{
  "n_layer": 14,
  "d_model": 64,
  "n_head": 2,
  "n_kv_head": 2,
  "head_dim": 32,
  "d_mlp": 192,
  "vocab_size": 4147,
  "activation": "swiglu",
  "norm": "rmsnorm",
  "norm_place": "out",
  "norm_eps": 1e-05,
  "positions": "rope",
  "rope_base": 10000.0,
  "rope_fraction": 1.0,
  "qk_norm": true,
  "attn_scale": 0.177,
  "bias": "none",
  "tie_embeddings": false,
  "parallel_block": false,
  "init": "uniform",
  "init_std_qkv": 0.0411,
  "init_std_o": 0.00776,
  "init_std_up": 0.0411,
  "init_std_down": 0.00448,
  "init_out_by_depth": true,
  "optimizer": "muon",
  "lr": 0.00956,
  "lr_mult_down": 1.5,
  "beta1": 0.95,
  "lr_head": 0.0102,
  "warmup_steps": 0,
  "schedule": "wsd",
  "decay_fraction": 0.693,
  "decay_shape": "linear",
  "final_lr_fraction": 0.1,
  "batch_tokens": 32768,
  "seq_len": 1024,
  "doc_mask": true,
  "train_tokens": 137300000,
  "steps": 4191,
  "dataset": "wikipedia_en"
}
Each number is 128 + 24 x the weight over the matrix's rms, rounded and kept within 0 to 255. Layers, rows and columns count from 0. Numbers have three digits each.

# layer 8 attention query, 64x64, rms 0.205, rows 20-37, columns 0-63
122126115109160112134123144133119115145153132115104111145140098154122128131106127140099126129105136134123136115152121133119109117118145139117142130124096156123119145095126131112120111138142133
119135162128113153125109137121133136132100128128154150123141120126153119105142117151138120134151108121137103122111154124155152142147104094115113124138163120121124135152107134133141148128120138
120125145126099142112118116110125145133108129126157147130155145122145116085129122144143136133138114120138119124108150116153146147142110106121124151137166117117126125130121117114157145122113138
141126111150131116136159089116149124132117128129131106157124155132121114151150132146121074131122155137103141149141102152154124130123106181110118144138108131139135131110129099137145101120156119
108125108110117127122125144126121207152121111164117120141098142104138129095115106134105157129115085142145113108177103130145139135167101106149126128148147127149109120110137135133156152142139129
116092134104098123119132152126128148150093140108160146133156154115133102081153122143109129134132119134124122116138142119104112110102107111145114123160124122125108128087123135140171156129142134
150118184161139141136154062139152057113142173100101130099107137157103167183118130140127083123165189145107091167070173125116111110121134162069144166099119147113155105119106098093085075134103158
126133178142160141230084108141108125149133142133101134129122123123105193174096110095096131175156114106109086114141143098086080126130145041088148131147135139103139066185110158135152127153122144
215213151174129135138129156154132148131155122092157154170126085166132160163127106115129148149096151132133083167148156151147119136133126165099086134154128125160141123140093155123114134119114104
200118096133100111153164147096131169115084135162117098098154150080098151119136158145163118124165149083167099132172114130150093141161148122127117115121139088124148114126174128098152077125148166
130178111095123150172128133122126053122138157164133162129171130148144130101112148168128099180088096099160157116125131107095046159095138098097069116137084106166126172146106090107135146067121166
115172121084133112078081126108142097130107151121092133145142112106156151128128115093135196097096129156086097166144162097121173109150121170135188116172141082109163116153145136151129066140096175
128215027126000083142161118076180174125046202036215179102224166105105087063122191058255116213157213125158117190120255101151108073104189096179076017040235080198176044092205162169175113058217000
161124118121151083111139170111109090139139131115120127133144127130121125125146151138138131134115107125127124091158127108160132135127149082119100142156128145144104152165092146091154101139107131
106108159098146120135081130176105116168177076158119108134097114108109130133130087143067124120115072120125132099151107087083107103120142104119172167147094128109098119110111152138129153137089150
121123162152150132115119134128104120142162103145121123107089120132147161107133125166092131094118107140153130098122095125104127139123126141135125154146099147146127108140107113130135117158092149
140112151103130199153114077151134148119134115121098098098092123125144167151094085112066120074146114159108135147147147125088115130121134140122154136112100129108157082078171095197105160130129161
120132099124107108138145116109157135103108169124163149124167137117117125124116162092190127153144139125111155143134173138131115132118142122140118113083162123143130127125162135144140135095154088
# layer 8 attention key, 64x64, rms 0.194, rows 20-37, columns 0-63
123124146164122132116129144135147131145117124140109140134132105138119110124151125126124135127142150114114138147126132130115133129118131123128128115125139121136136127129131134125140129136119132
139114135122123139124130122127128125130123132129119133130115138121151137129130134136124138124125124138128127120127131123127126132134123124136112119128138136126129131135130127127146123133124131
143123121130127130125120117145122147134110131140123124131128140117145134125113126138128134120120137131112126124126125130123127129130117128142111122120138132127137110138116124136133125130113128
138142117087122123120147136116143142118151153115119110146121141137163124111119131139148122113153123122161120120137122146124127129128112131116153170131115140130113155122132139142117131139136126
141132111146113137139122130140126126127096125151124112128128117098168125119093125149123157126118133150122137114132138121119151121124121127145109109119130104128129130120114123130129118147143114
135091134127125143133130131133098116125131139131121121142114124127165107111099111139121149128121124133131119117129129137117131104145135121113104138125149104142117164115139122142130118146140118
111106165131126153113130144117156126119191135095098138107123134125091127099171151118131120138119133128149113143122129107142080154112124140120146140140156125144114137131142140130122138144127148
146194138129128164100117092140205173155091142168099140135143126093101135139145171100134133139104150099105101087132120135133104145087127142174147112123102223104157054177071109094137141125090123
135111175140106144092125181186219118154160179056155138187116120157067084103021165080069115177129155069167014199176081194133108101056131173122108085139133161176155177205117113104128148211088089
177148106114049104134169177063185160115091122197060111062128123055114198095098154149137119097211106157178164255101083054185125183066084159184128103177023130107104038181046193110111169120136172
111103155000170206149116129067068058128202135211216079190148125031038135120027159092159166211025106134110089165093142084229129164210126107071058155150038172071074108093164028115120081002144098
086201164135165130087155103214111148237058125071044147079066122111159151193100255120121091045000129115081170162098094143088178101166116090157165080191089000096133163167148171091188094100019102
142146119155115134132137133105125135107109129119132132100135134105146140121145117153112132125200122163145126119114131135147120149107130130128143115138114127146124091113109157128106134124121124
121148107146103104141151120136149134121123128138101137109141126140158112117116114137154115104120117139134120145133138113108144109133125140149110130113104131102145141129138159140134134149153149
123127120089136126132137109117126136141139112137141124124124122109115124135107136118141124149122132141126135143112120130147117134122122123138119118129109118125127120101144136137141101129133122
122133150127123139130142136134123130121129125159123133124141129128137131120130127135111145116145122128116139136126108127131132135136124129132140130129123125127120124136122129119119132140134139
120130128121127138145117151096117112098138120139151110137150110111114119124101123108127128132121123118131120133118134130148132120129134140118118127128112147121133117109127104114141124111128120
128141112143120123136108117117131124133126131099131124126126120126121128130121125115149120150116142128130116133120141127131139118124134124131117111124128123135127127119144126129142123101134123
# layer 8 attention value, 64x64, rms 0.21, rows 0-31, columns 0-63
131080134094116122144149130160174136153119109132126166115161143152109122123136127138113194146094124114132171129093167131110147163095086134043150140113125119116096078171141147124097107162131114
113133153111054136128138134106104110132114116167093139147110192147107158177083113132168140108117077155103123106103110156146097106131089174075183083116155121182097156149110089121151183153144139
115164181125140065132133137102148131141131128122125058161181119154135112047138184170159104120139110139120154129134128117081102131108165123109125081082156138133113113111129082132133115135093133
122122142117133116136056145086134101128126104122126188127111102083156139130144138099142139119156157153096125135149096114086119105126102159056099166098114132157179131096129156086131106128121103
092104125148104121164099103118149128107140106144109114161135148113177157106142114145112121163132149122096163135089115092178120109082152056117152135149122141096125177163102136097175131149108104
126142133103133121156131131119067129166138170081140113096078113129117101206098096166162113172132092162134104121126190093117161177121100106181126158103122130133111118135083148103157098140135119
135128151126135089092155141119109119106123074137126115128130139122146069088160145148095115126097158204115063132101127144150101148153114159142150180144113142177170098175112140147156140123157102
126111168116168088150154144148197144079136150184121152112074105124106151148113135150110109102134103147146129095126157081139110107171163126125099144131144101103154124140165121133140177150145091
122125153107130148143122140168186100134125144117152160196091157116137098083124110140112121181164122088099173143119142082113145104118121206182154142139123086129119109113079129152191111130125149
156135135131127093112104163123181168141127132135115179130080199103143119119141103117164129157082086104145136116104183161135069131125110092151109106105168139153148155102140154137092105092122116
114160156103118128126137113198095158125136064139130121098110091188136119115090154077090139133166064133110132123124112080134073142099157154140112158115126115141106149133106130118057084098133126
156152128131090110140085135125108106121155172142111134098180162158151126165153143132108142131117138100152125126137121109129139159139168222147102117149172147087116115077132128102150133149153085
161156146097153151115179091112129145101118083117134156178159132133113137131148120150170135143150108125153088128126123102178137104112138097138088098125198089141108108110116138120159053152110132
155176146099108096166181106155159097159135133100132127118123123114123119148118069169162137090100179125117154122156150094175126059118099134114113111119125138102132125141113125135091156089161118
134105076141089102121117110133130143160139143112112147138109085069103047095114139147095100136131145072133150104149141071155131148201109126068147104077140144195124121112091107116156133128127133
186152136133098137145142165080110189110137117124155131103106098171145109104144130132154141126131152113060139144129156136128120127170127119128134131189147115096084125136099071110117098135116113
088154158110099120087083137133136146185150120131147100145101104099145157153173111179126125128112122078152157137165042141135154161144147133130090141090147119139110121166124133167097117128153135
190104137101137124146111155173107128182157132154117101135195138104119148077119124117099119115146094156113093099150125102136116131111082095127168139106171111106116152142126143133137158119146133
107130028093186139143141166139123113110141094115133138164086146146144142103152135151134130058117171098187122149141141120093107124096120144165134098111147120099127109143074102097146116109129107
107102152167115120128120116084107104141125140132153138133093088162146193097134146138138144151097130085138073129161129096132091070149117137143199087118117140118111127154127168134103091125138102
109113160165114147146114135102166155098054095060134113132157124133081156152150129141164171123117119101147101116121067071097163137137122136135146133124074118184092150152085112109140162102173116
147160101107101110068098125109138120144149149158161118160082086140095121150118118186092152116131136114145098117105166083089118136109179092099141154150129131142157123160149169123131169148124134
133110115114123153136122078154093170136165203160122135119114139119120136095141086107151145088142171155117147111088118127127140111131124154112082085090091118143114179135068169131133121136111121
198117185113132130114105140097119134107108078118136105141071133156124131136143175123099106154139158160195192134159133114113149106121129141117128112082136170083111143128121143153166122109072106
101176106152149183155133160124167098140093112122152076144120149166131159093189122090134100122135139124170120129118122097142192167172099151073116137156136114151110117138161144084123154128048118
156152119134141094196095086109122152102113109130132145164109081122138088119144130098132115081096094119157116143091119141116137085101094149122104129120117127121119095137190105082131110146178160
143126132117161124106117121106168074147137116128123075081114135097122063145092103100125160099147126082152149119105118104105086127152126111156140130179164141130159128142092138177106083159155145
127101096133121129114122113104114118189110093129119130163107142104084123119164151178112128137165114125105059103103164120177148124122097174182105147125121125071102156116108106155082152155098120
142082120096122142082113135154151160187123145153135094137151126163164115148142091141138114188129097138122137157082109102175117072144102122167175100081129111135211097099164093086140129149160092
174148114163191079102105101143126142178114127128104117150115123098113139116075075085193153122132137166132144143119124118153106134135133121097150166109154112099096117079126097172129161141144107
089126143104161091178156141126142145168156145135132137106109139129183104125133108132110206160165154127121069137144109122146108105175170151131131082092127136114110129135158127107166142122100171
110094141150111124138058117163128140113153152136109084169144159102154128145132115159153127149143120145155126155167201153152104099171138131088127139135136084117154091157057123098099122104138129
# layer 8 attention output (transposed), 64x64, rms 0.18, rows 0-31, columns 0-63
147102098139118169200086080117144110153170157082193141118120152131149098124142131146116131116081119140110152152158104148137107107134185122140153116118116123102135130177116138186130107126094097
079170080106143135153129120172146155100121151126127123118116177076139113076152110162105131186138125061125167146107130159125145110101122122151114121140092085070158116060152170161126074140150104
153188103111100103111095118128116102120126102128111154064146130147141107111099088096128134090112132139133123151137121172138129151118087098161185150160092135077076140099150151099111101092105135
110129067145134101156121128083180131119146124109144089158087091143092173172117121149104114077096154084162125094133149121139100141158105166147099111135111144119151137122122145150154111149084140
132171117113119112144144133165098092142161099112139157077182138144149081162117129120141119162130148133115061108121174096139122176146116147099102127093124135118130115131125131191124114133118107
122134107154131122154143127138135149121085138103117112128139128145106137162118142157129134160078100114087113150066098127165159109149120124102176136096149159171160107130166101101036179116145111
129141119127114145113146076098127152100146114098140184058077080108156147156111116127149142116142104089054143123156093130101106123148118162086092095161132134140114134094162132088138174137147118
121116135124105118163131130059071186172132124080160160137123114127112113116111134101140156156132119143144141099115131133116171162102123141098131108139094164132186143132093202086153073099163147
143115084104119133138165095121075104158132095136111083071084156143141149152117157097106177129139138141126147126088138180145142141099143116108084170187132156191125125119129073158121077141095094
122121133130123162125126157096138139116075135144119156129173112132133129179132128146127111116125141162140123145123118126153155128139217157157115158139074133129131160071168107135156094128149095
098090087162127121114116097089137139179122172118107169102101151165087071156119114143086118186116147177140100134145100158130109103148116094112145143108158119142108111084108135061157178166109122
142114081109145173105155110138143109120121064120090087151140070126081134091113088126132093178143127156116171115136175135130119126116144090110159102140128114122143164167124110125138114117107132
143117114114128159124105141156086076143149151161118113119067146107135100155154113136165145122107153157095101135116123100143223136181129113203129084161095116167144162111094137112094162122135163
193126103114120125139103168118111138095162144090090158176139136124165123080115133127165127098145101134133161134084165123143186136133158096104135099068137140130124094072107125110139104158110104
130146138112122137134144088096146150087167098127170149131164168122133164099088123187110170113135066180122127109089149176115148132163100179167163157152125107127173112111142106158141147137081099
126115102148121157173121071167125097109112075133110123125138115154140137123118120130181177146149184128158103155084066191116168142125142146156127144070170136119116127137143168100162159134135133
143120124159143130127141135169094126109162165138142129125184141148114172172106160056137109127129094185112183102115135152163077106102102135163144087100097086138129175102166135110137112148096122
109147135114120144086133113087127118055125166106157161109087114161096142142137163136093135154127096145129080103107118147139171111107127093107121107146172096079090135132062127138117106096143104
126142185122104150106129140108163112109158102177140111080165116158165127135064133092128139129121161090143185117101131092122154122155160079135127149147137127159157114111104187131103144152101200
124122129140150143121106207152148076099173119144075112111135143121142104133121137130070134107149165133062134133104103172141122157149114136101134149094121097166160124138122165134173092119172141
178082157157116125135100131183109138128165172111086168157096151176145149125120117126077140166138132091118119156099156172101062165131124116163106092145148183082199134143169107124109131123117120
127134126132118186174134159090119182116124166112105119130181169140079147121085094078129131074117133132089115133112175144112173109103117143105119156116123158127125138142130144156132213149136155
170121123092165111143080167129123141098095147128170119121145078154097104124169159154155125156143120120173124135094138130134138131122072114113111147179137115161160095107134101206140154137087102
124129097096131117131096097175087122138125147124149139128182087087135162122117102121078123081115149150137101113078109157127077152146144137119143131208149111170126138099104167103086136138136143
148117154147165104155151115184082076094139105135103150134118128116115131125110140157103117114097076094127141132160145099130127126072146136142150186177092141111159136135078194109144163151085163
097155131121155107105104137128145087137132182060149140108101152131100175126088077159142143145126178099143159131130150071159144115150153151161131151132152150148155104149138109104150074112104149
146117109091146165122112101048147118129108106138170159155143170149158163112115174150136123122122134134116106121115161150187115132095121101135127112124091123204101103134162121102125155114165106
103126114101064097119124132163134134060105156150140118095106154122122127065135133057136116162111099132125093134131112134110118166138168124117152141098126161182172126123137107142142171106110120
140144097120199112104122116091113155120157136114124128074126113099135128162067167101134138110145120161136137149197145156098162159094160112161098170105175124121177138106117095143079101064179123
126148133142089077162066119101127166073134116123111134138125131148106149101139172141109099149109184139128115109156171134078164070130144123145125117126102122156093147134111086115104108133146115
135120100177037154094117124131104121125125139116121131122139084099129123143109138168182123108161126120141171120127131125145142181116063094157153187092099101162130144148091115148136085131150121
149118122148160123133159156104130186110157088081127114121155103119160094151103133088114114173133115108086092132076110108107108102127138142201152142151138152146090124129103124180162091127141132